Each number is 128 + 32 x the weight over its row's rms, rounded and kept within 0 to 255. Layers, rows and columns count from 0. Numbers have three digits each. The size before them is the row's rms in percent of the matrix's.

# layer 8 attention output (transposed), 128x96, rms 0.0588, rows 122-127, columns 0-95
072:094089041126120152079109131146166077164154109104085130120141157142151185159050083095113090160164084125181134113161134117151071142123160111125127134179139067163155120166159122109124103108189154121168133116108173126127150108105095117148213134137096123129145097198170097130099147083121142111
070:162123165079105136089108153123078156075116134127111095110176054157123125128126161117157176111094112099075137146143093134066125139173144176156151161147146124141147191100119110132094162131099095196147123085179138131119123214092165082138161116095124119133163133065189096144132089107083157153
084:155137136116114136171120103154138136138127046141117208108130114129111176126067148092169132125150138073100192129124128104169195117147127064136159141111136153086118128114161114088148200138184106156183113111143124129124145109166116140076185138120063089141125043141100115137075098173106111126
077:191099092119122134110177053137132112134108127141177109117103122125137154178133125104118123128149133094092097149098071103157168208177037057163147113171172110182111104144098154112118130154066115112168115133119110085112136096174153107137132150125096154104108148156134139070161116133196177126
075:082132113135088097081128179162105122146113142122125070134140083166100142160129160123102121118102128142135097118163162089143110068042111182135096174083125048093116148132163140161189141146198141169123116128108127141135166140081084118157069133099072148128192166178131115141128160144175147125
080:173153119130105130083135186147137128116150140168166121069116092152100108186154075125153101106094172154115144151067109142106171089110096081084091141059133059162095123163174130139144141094135155155145130130092125077072108204144139147122131113140174116117098170162169144053162162151134127111
# layer 8 attention value, 128x96, rms 0.0477, rows 123-127, columns 0-95
083:176157146151182100152114146125113134153095096167157135185128174148066135124144154147109166203134163072122170068093137124110173119144145130105128098125123089087089170153127120092124157105125144172087174111100137112130071130129065117065104131097180094101108141140139168166081089116205099097
087:085146137156120123140148100115116141140144112112084129173112122126216127166114121154063148145109063112164069174120130090143174170092186081131101119097173182068115188080106144118076127089112100131142207082139115114154121171131076132119162154108090112152163176128117172137140125136103100123
083:097110121150166106111079096175105105057149154116082112123106152147119090124148201119118089134148107159056166105158182117118135128117129159123176181154116059153144131137163173079126157131150122072139139082123092108102152119115115160102202145135149150152131150094100111046178110159140188099
082:150161101128116153168144170169103151168112165140120137139202147171116149103143114156126066122089061078151082166160150134153165166117092170158162094135096165052135106117123115108119099140112129177085131166111063110079070074125158159126136087147132136165069103135149148144092163111087086142
080:113177150126145107157113148134087132175051148145108126131146146118153130047146147134133070091124173119109136182115168075185066108134076126159128157123138138172214156138162146092067101103125116116137171102152133122094132176132123137103192134161126077140126134133154127060067125080137106109
# layer 8 MLP up, 384x96, rms 0.0678, rows 0-28, columns 0-95
091:086117117120182154115137105153106132130078134138096088197108147164105151114095162093140148097095114092124066086193117090158111077132123129139157068109071177155126091170105118125180128127116116141143138183132141188169144090162117120127096085142154122106207154135101086173107190122133070101
117:120137096149154190125097097156135190102120100089125109124130152103111119113092126128213087106140120146139176100110046156168086086208115127089064121153122148145158178182128135162151122144126129158088118093144113159153149123143099088088150130206210103125117150099120085137099111114167118118
081:152146102149075067081124120162123121059145123129166079088174088106105133141121081130140117167137206133139180099154137128129085140105130090089154083184176071115173103125165089084147177117115117171101083177154151076141125117152137174095103113193163149115146114142104143150169110114112161156
091:143132170164108158194115150138162078158115140125078181121135159180115129117121116162167126183190076128134116083059107140100124100129088146131120053103170165181112108154150107124170115184097121069092089154105132099153090148158152094139100099155117130097101171112183088184143101134106095130
088:098136162066141112108175162121112145091097131118146092172128075146151157155054130113135090053149124127122156147144101154116125126147140115144198049146078176141169071147076153112084171130094134087136146190121127102118148159143118135127172088142133165105137156159152134116096084219104152126
101:111075151098125126123117098114117087098104112100099149116120192115172078101136148112121085151138121110101118072082124150194114078155150096129171093152132087173165086153202166131150138162100127113129158098170098165183126172150198078110161134146219140133111129102122111089125133111159081171
097:152101135133118151105151155129100124144075092164104079144097158084194119103073112055165137079150167126179156149139114142139120078125127079180129094121131084137062137148067164129126172097096145183085154127161096136156160096095166098145146107153205121131127115188137129110139166122080167150
085:092102121188087174108117128132190114132099185114171139102121126154155100146094144166081119148135149175109087214082125140098144112188072090111120163105152107154131074118136139140175167137108116174140174076185095094120109116099085128113084107118132134136103213138120074110133172167107131125
090:125188105059099112183112144112165155123154145155155197088129091111127157158122139150138106145148136097144050138159129121152125128130116118133116119129157166174113136155123131143151053085121092100197156104163134165147096116067117165087030134163139115129178143084096144178080129172091122106
117:164178151172140055164153104153148109146123128138108184160139140151126133089189087063210109149195130081151149118129095152111100103086163085173106084078127110091098130129134078070158120070083127102194113121090143143147123133144105130121139110148178120146181098144164149095143122108112151135
110:128140149129074122132124107081163083098049116081115128171184117100128158158199128094186131123143126161166160160155124136128114086093151134108187106130133122110152092116113097132088110190156107108180130102183118082181138108188083141147116090131114139162118188149159158114146083085158077080
099:085157117094094107140213125195100141184055123093091105116111106138139129081176116113096107093147131171081122167133174126123127090184097157138124110102121122122143200150175132096149167146089111076122120075183111127209082156114139096116164154137159116134119137114124098109140155119126156190
111:118147120054106086090155076115143168089109181192119142098090126137151095123128136079161095161121142130143148125193106116109115136142121110088149080135097112116131161180155117118083136189107145129154142099140144124161150094144053145065136140161179227150103154128113106122130088130150181195
106:131098169156053104118134121077095101134055107180119096132131088123103144118141128166139136087161100136199197145143167158161144186149094128159091089120125147092155058124088175104185137158133132115131080104138090097140200069163074160110120114122156151132151133119129112088130136134120187120
103:104141190064106126121162091134168105103117140143147113141102185163156118125168137101098123099162104115153151131135133124141153160132091056107140147130115133103076040114111154086119115164109108145194090113125054188146139158188080116146117089129193135167142123114127152121139055117132127205
094:183171178131137096131088155138133129030116147165137156086157132074134146117167135105107136156113152147139111141075184141110200115125106127094167079117197136102094099124123124118123130136118196185122174100169060101160111099069114095123161080151095118132132128140135113086181105118132180142
090:139174097113126161121073087147197085097136157115131157126098128153133149179084114132133153154144077197144135096095222045108120072153157081086094116146105159100094127160168083143158108171149125112201141133080113093141167142130146144116095161153127139170106128144139121146133120162140116075
103:146152120110123127169162087124146074100187106120165101167128115121054137129106119141134192069158139134150144100132145172154170062090100141154101049115157128180130099173138094074129133177084119095162097092117161132160140082163100158137158111141183079138133151068181114107075127147133115126
103:102115137150113059139185118087099089119061126145139112181190110107107092200136151082161146118139173129179160133166100148152120111181113133158100083130169076118171116129134110107153118158088102148178121111164125095114184104146073130097121086171114176139083109133158145082159142172072098139
086:143118101159101176184122158089172046063131145113155136062122175100094070223165164127150152182142166161163111114110144185145136085107112170139114124136096159132091142117141122076124135111088131153139147116133134086149117144184162118131141135156120109092105093118165085158152124088108136062
095:119099141180107183104073168122113143084137188142099160126126130114145108046160083131123128136147160092074139129173109070110111115137106113117123157101092116150095126113132196156158145160093115126100170128200104157149101142156095106202107143151118111104173099040169111128159087132152183155
098:182130163185141136142111082102140086073159093167110144091159178124120118134135058095165129177104122179107153139113154148138099106087137099138062088112192109129089092120089085106119142166170114123130129189087163145180134115205153135156158110134138096090105173141154133165111082083137157096
103:101151082131108129222076146123120129100127092135128161131119137108142108188101146066220098091148169088115133191151140150145086129175084076151103159143099103150099118140105162147160112159134116115122164134184070163133130131127120140102084145191091123131165109134105125143090096124090180063
096:141118158060141132233126096116168098065122090178156191129124128159087137121176143169136120150102150132169129135091134082159095105147139106095150152150120172159083182135131149154142082154147058147120118107141108130159174159129081091114078139147079062134118118158129103122113088163096151085
118:144164112143065126146147156100164077167168123157112152142141157154110108157136066127132094099092172187085127116087146072066122053104094108149130135082172128091145125183199089168085183129061108119131157139118123095124137136136130139081101110103159121137125167121113166161148146188156081115
110:088159127123102077139123111182112113096055152109147196111158156156167109154167141125054149095141129130214078128108173139099130105125047147125135145145124135136101098117108103132162180138145123110110220131127159167150104110124160143127079082150142107077121189102101155177109134090103141108
103:188193097104097147160082085150157118119115093103117151147151121137184105193112129161150108094157101109133136087158178185150110114077107131131121075136082113141099109150181094151119070103122121082139163129122092159155123143072136119138132169194170077170130113123137080065172128139164115072
103:119144169133128140159128146161185142055120114058139148158103198182097126184092103187194130102104104115115137118126136130179157114153095140134079151173128171088075132141181134111143170119080108095153154140098163094100103139160128098112157099141164059110091102177155133077092137109098132106
100:151154090090147086152134088142091182109140162119072114151107129117114106146207129114084104126101133088125142119185134133255147188124113112123144142131079106156186095125107119089140133101096108132172168099122111113164130129192127082104147117169129130137168166140142099110100128079144062112
# layer 8 MLP down (transposed), 384x96, rms 0.0681, rows 0-27, columns 0-95
098:084084183172066083122171134172126117124137112181085155144162098142119145110139154168086100110171157102100130118083140097122171085143120111115124160134131152150146123168141088181119077111116114148132135126151192126137111038183132108178154155135142080154043136126113143130111112117197157071
108:142118122177136163147166095142108155129129181146109094098135135135154117165126128156129142157136096112129124116099138061095153109102098107191091135169144134135157092072125080090113142140105137174136127100043105176156125043174051151146131119107164158124144065179157138142140195099157060118
097:122122176129100135146108146075147094155097044122090078159118188115166163115116143147081148065123140109147160114181145120133106130091098169130141151122089208201153130128090136098134153179067159101173162082146154101154144104120200136133133191104154117143106101138100159155096103141119145166
089:147090137089099169105155162146117140136142125127155146159184103118115132156112159116156146121049098180133056162162126098131073172119179161109115146162101049118125095081141121165091164160183114142111139134102080135155150146064082063135110116091100173173152097157160114126159075105169131126
090:153181086134094122132136078144175097144126077154138106093178137058161137096171127112136172152188100092141057145111178169117180118174146135104077108099121068121100117147141081137110163129095119146144147074171132149110139106155122116124117125089092155196051124122072135158145152070135137132
101:072138158114165099116145115162106115129154137096169158164120181157158148067128135119115116137132138106175186106136093103140110136122121175109138114138136070175116135098166099112044134054116162138104114157208079117087142110150151108086191101154068166139147088133141109114179154110129064174
089:131146124086136093133130118096162070157092114163171123180096058131115151084177174161095120122144165141156094179145116071166134114097108203140068114091116170137121117104125072106121136125131152090149143101096164166131165113134164124190094158150188134073130123122153090109059166135118175160
094:154131126133106097144094135161126143125189107123101119184111111072146136107141131190153163122094162122174136123177108111191173161078150129104097121150102155087147182156123061122113140131102077130116193178130119177134105171169119141100172119127088114052089042149150130139071138085119131134
094:110144077131174158126147124183075167176116142108165149139130137112129103124124084157132103157159128114056159138077124150135147159085120168098108130111184048100117117078110112104128093079158103153054163134130149090107133080103125091193141099091179148117087140193123086164168156136167150105
117:073104189124142132131121137162147085112148187153066136169107183151172101077148084088192101149143109094132153135090139138082100128086152139155055167135092098120072133109117185128145173082061148145135162135167177143103159130100131114124136094097072116117173132141100173098107163148122126097
116:180135105109106173168060123119169161183123111171114146166121095090117131106125123155066135132136065129111153190096138119168182141150134148123134119088048084096135106126126122187090152099149137128143150078120129182155073148166094197160168109129142125142097087128127081133151121203107093114
095:134066146131133167100135057093100102133128125191159191144103152215152115145081159181140095087107119151148190148115099140132159105181100117076120199135103133150119140155113111141167122073111122117131112170107104156092098186126099170101114135066110121108079179098145140158099105151090122137
106:112127071145173183130102097119096114154111066149174082121139090189180170091157109073079098155145106140109172106193057152096079163125131118140115149135110185122153099123100091136171180134144113159162114113121108113137170148099108144189157091085159121109128142134114152065141132140188158135
101:120095152136087142112136106079101169123128145158180083081110136146121154124184098173096138180122095120130117097164120148107075184129125103151114139145104148066213140111180096148115142146187179155117159144081162132107161159075134072086096096109104143075124122074139100083119095181152108160
108:149135137114150163168113152134119149157145140118135074156110157118170102146060138108137065127175102060147160138105169138116113112180142177139108129110109169156138044113134110147073154142156085139141132122152095195060118112062119156174135171116179096108101116081196148143130116075181122121
088:113153120134134134122202097112195102187119069161128077186183106094030165089129096202141099074128088139126120099130103162132113100128122069127085141077105143162142129120101150121146131126143104123126126162097133132113123189096138147126112135140072152101122130064114162183148123143133160184
103:092149150157119126163077147159092101117135168181153158155129140103151159168112070115158173103144096152080112159167138164101098152119172127125143092179116136064180136129142121186107136089057071161168166053167134134126130084126139090164120124162076146119113107118101063130127116100079105080
126:125086121130103106120128151141130136127167067158120132133110127065067129108060128139134136093115176098103101116156162139106151048137083139130118081133152131157174173148146136108159139127185105067086171127158142188107134066111113140064132134149123129168193193155217143157122140164119120113
098:142144111143127157093077108091185153127125127128121091111108133177155199147193149131080103133131124153148125106139099119122082145091171147135155179070038173118079125101137131127124202140130118134093155139113165120108038128152162151156094207108124175150120128121119113125133075102180166107
095:184141091140131103150095095133093222136126073126057099209134161176127151102065079091128132138117151108080167142135142142128163169150131107134164146106101137166129130114160101136130086141168064144101085120124140081139089131084131162155154078101145152121065124167096154130196141157119133137
090:154147136179059102106155122146144110100110069151160168104106138111175089109119143046144141161155138141150099151156148134109151107145181120108105125159124110126137159136141136154158071184152180079193138197143117102103086144151153118155109101147050163162126148141079144090104177165128056101
090:058119208095129136129109180091076073138178147117135186186138082157151172085111126172085163052127126110162137102101118077109128172169157188097132170169146108112107123085086116155113080146114131173115119116148110076135143153072111137139142149110103161123151110135144124097148147129104080159
089:119175091162114097143133099185106129118105069109197159107141145118175106103102098119102141132188034118134137136101160131144204107160063106109080159158130165116135069160079127150100165101129128088101172192115147145076140101135105131176121134125183182153111088100149101135140135105140122108
091:100133152148162121146164200127082180145070142044172147179113132195158127193110123166125124123128128149069111130100161134167120143087135151071131157136098143100118067111107123102109147065097136133135159177138143104143180118103128170151175174051120134133128147134133129143139173090122096075
116:109169083120083141147126111097170106121099149128110080096154096161169102154185138191234134127159117123181130126158125143136109131127114136139074129123150131100176122144071089102140105096071138203171177123090085109149116109129117090093138113188156099101180105089120169148100150131155073122
101:132102147112119169130135148100131144137139122120110087108143122115089125177135087202158140145134172138078080124125106065159131176116179142072079172087158147151138154115130170059091133101129045144172140146131129125136168120086098107166158103050182166069156102130095125088151141116087172115
096:172131131165137114155130106161065117120111105125138138169155098124151142046176088066155147134088085129152129095162132046122160130128144101126153086116155118127172156142113104113137093101164101130162127128170082080108142096201094166146094097159101148206171108125104153110132080131170189083
099:074165134122087138086104153102097147147105049100138119130163114066122135126144157100108172174066140131131121103107105119135175138102134131172112124134125138180203132118184116128129093149171163149150095147178145115139108156162085117147120153128092147184158149064080116114185134093070041155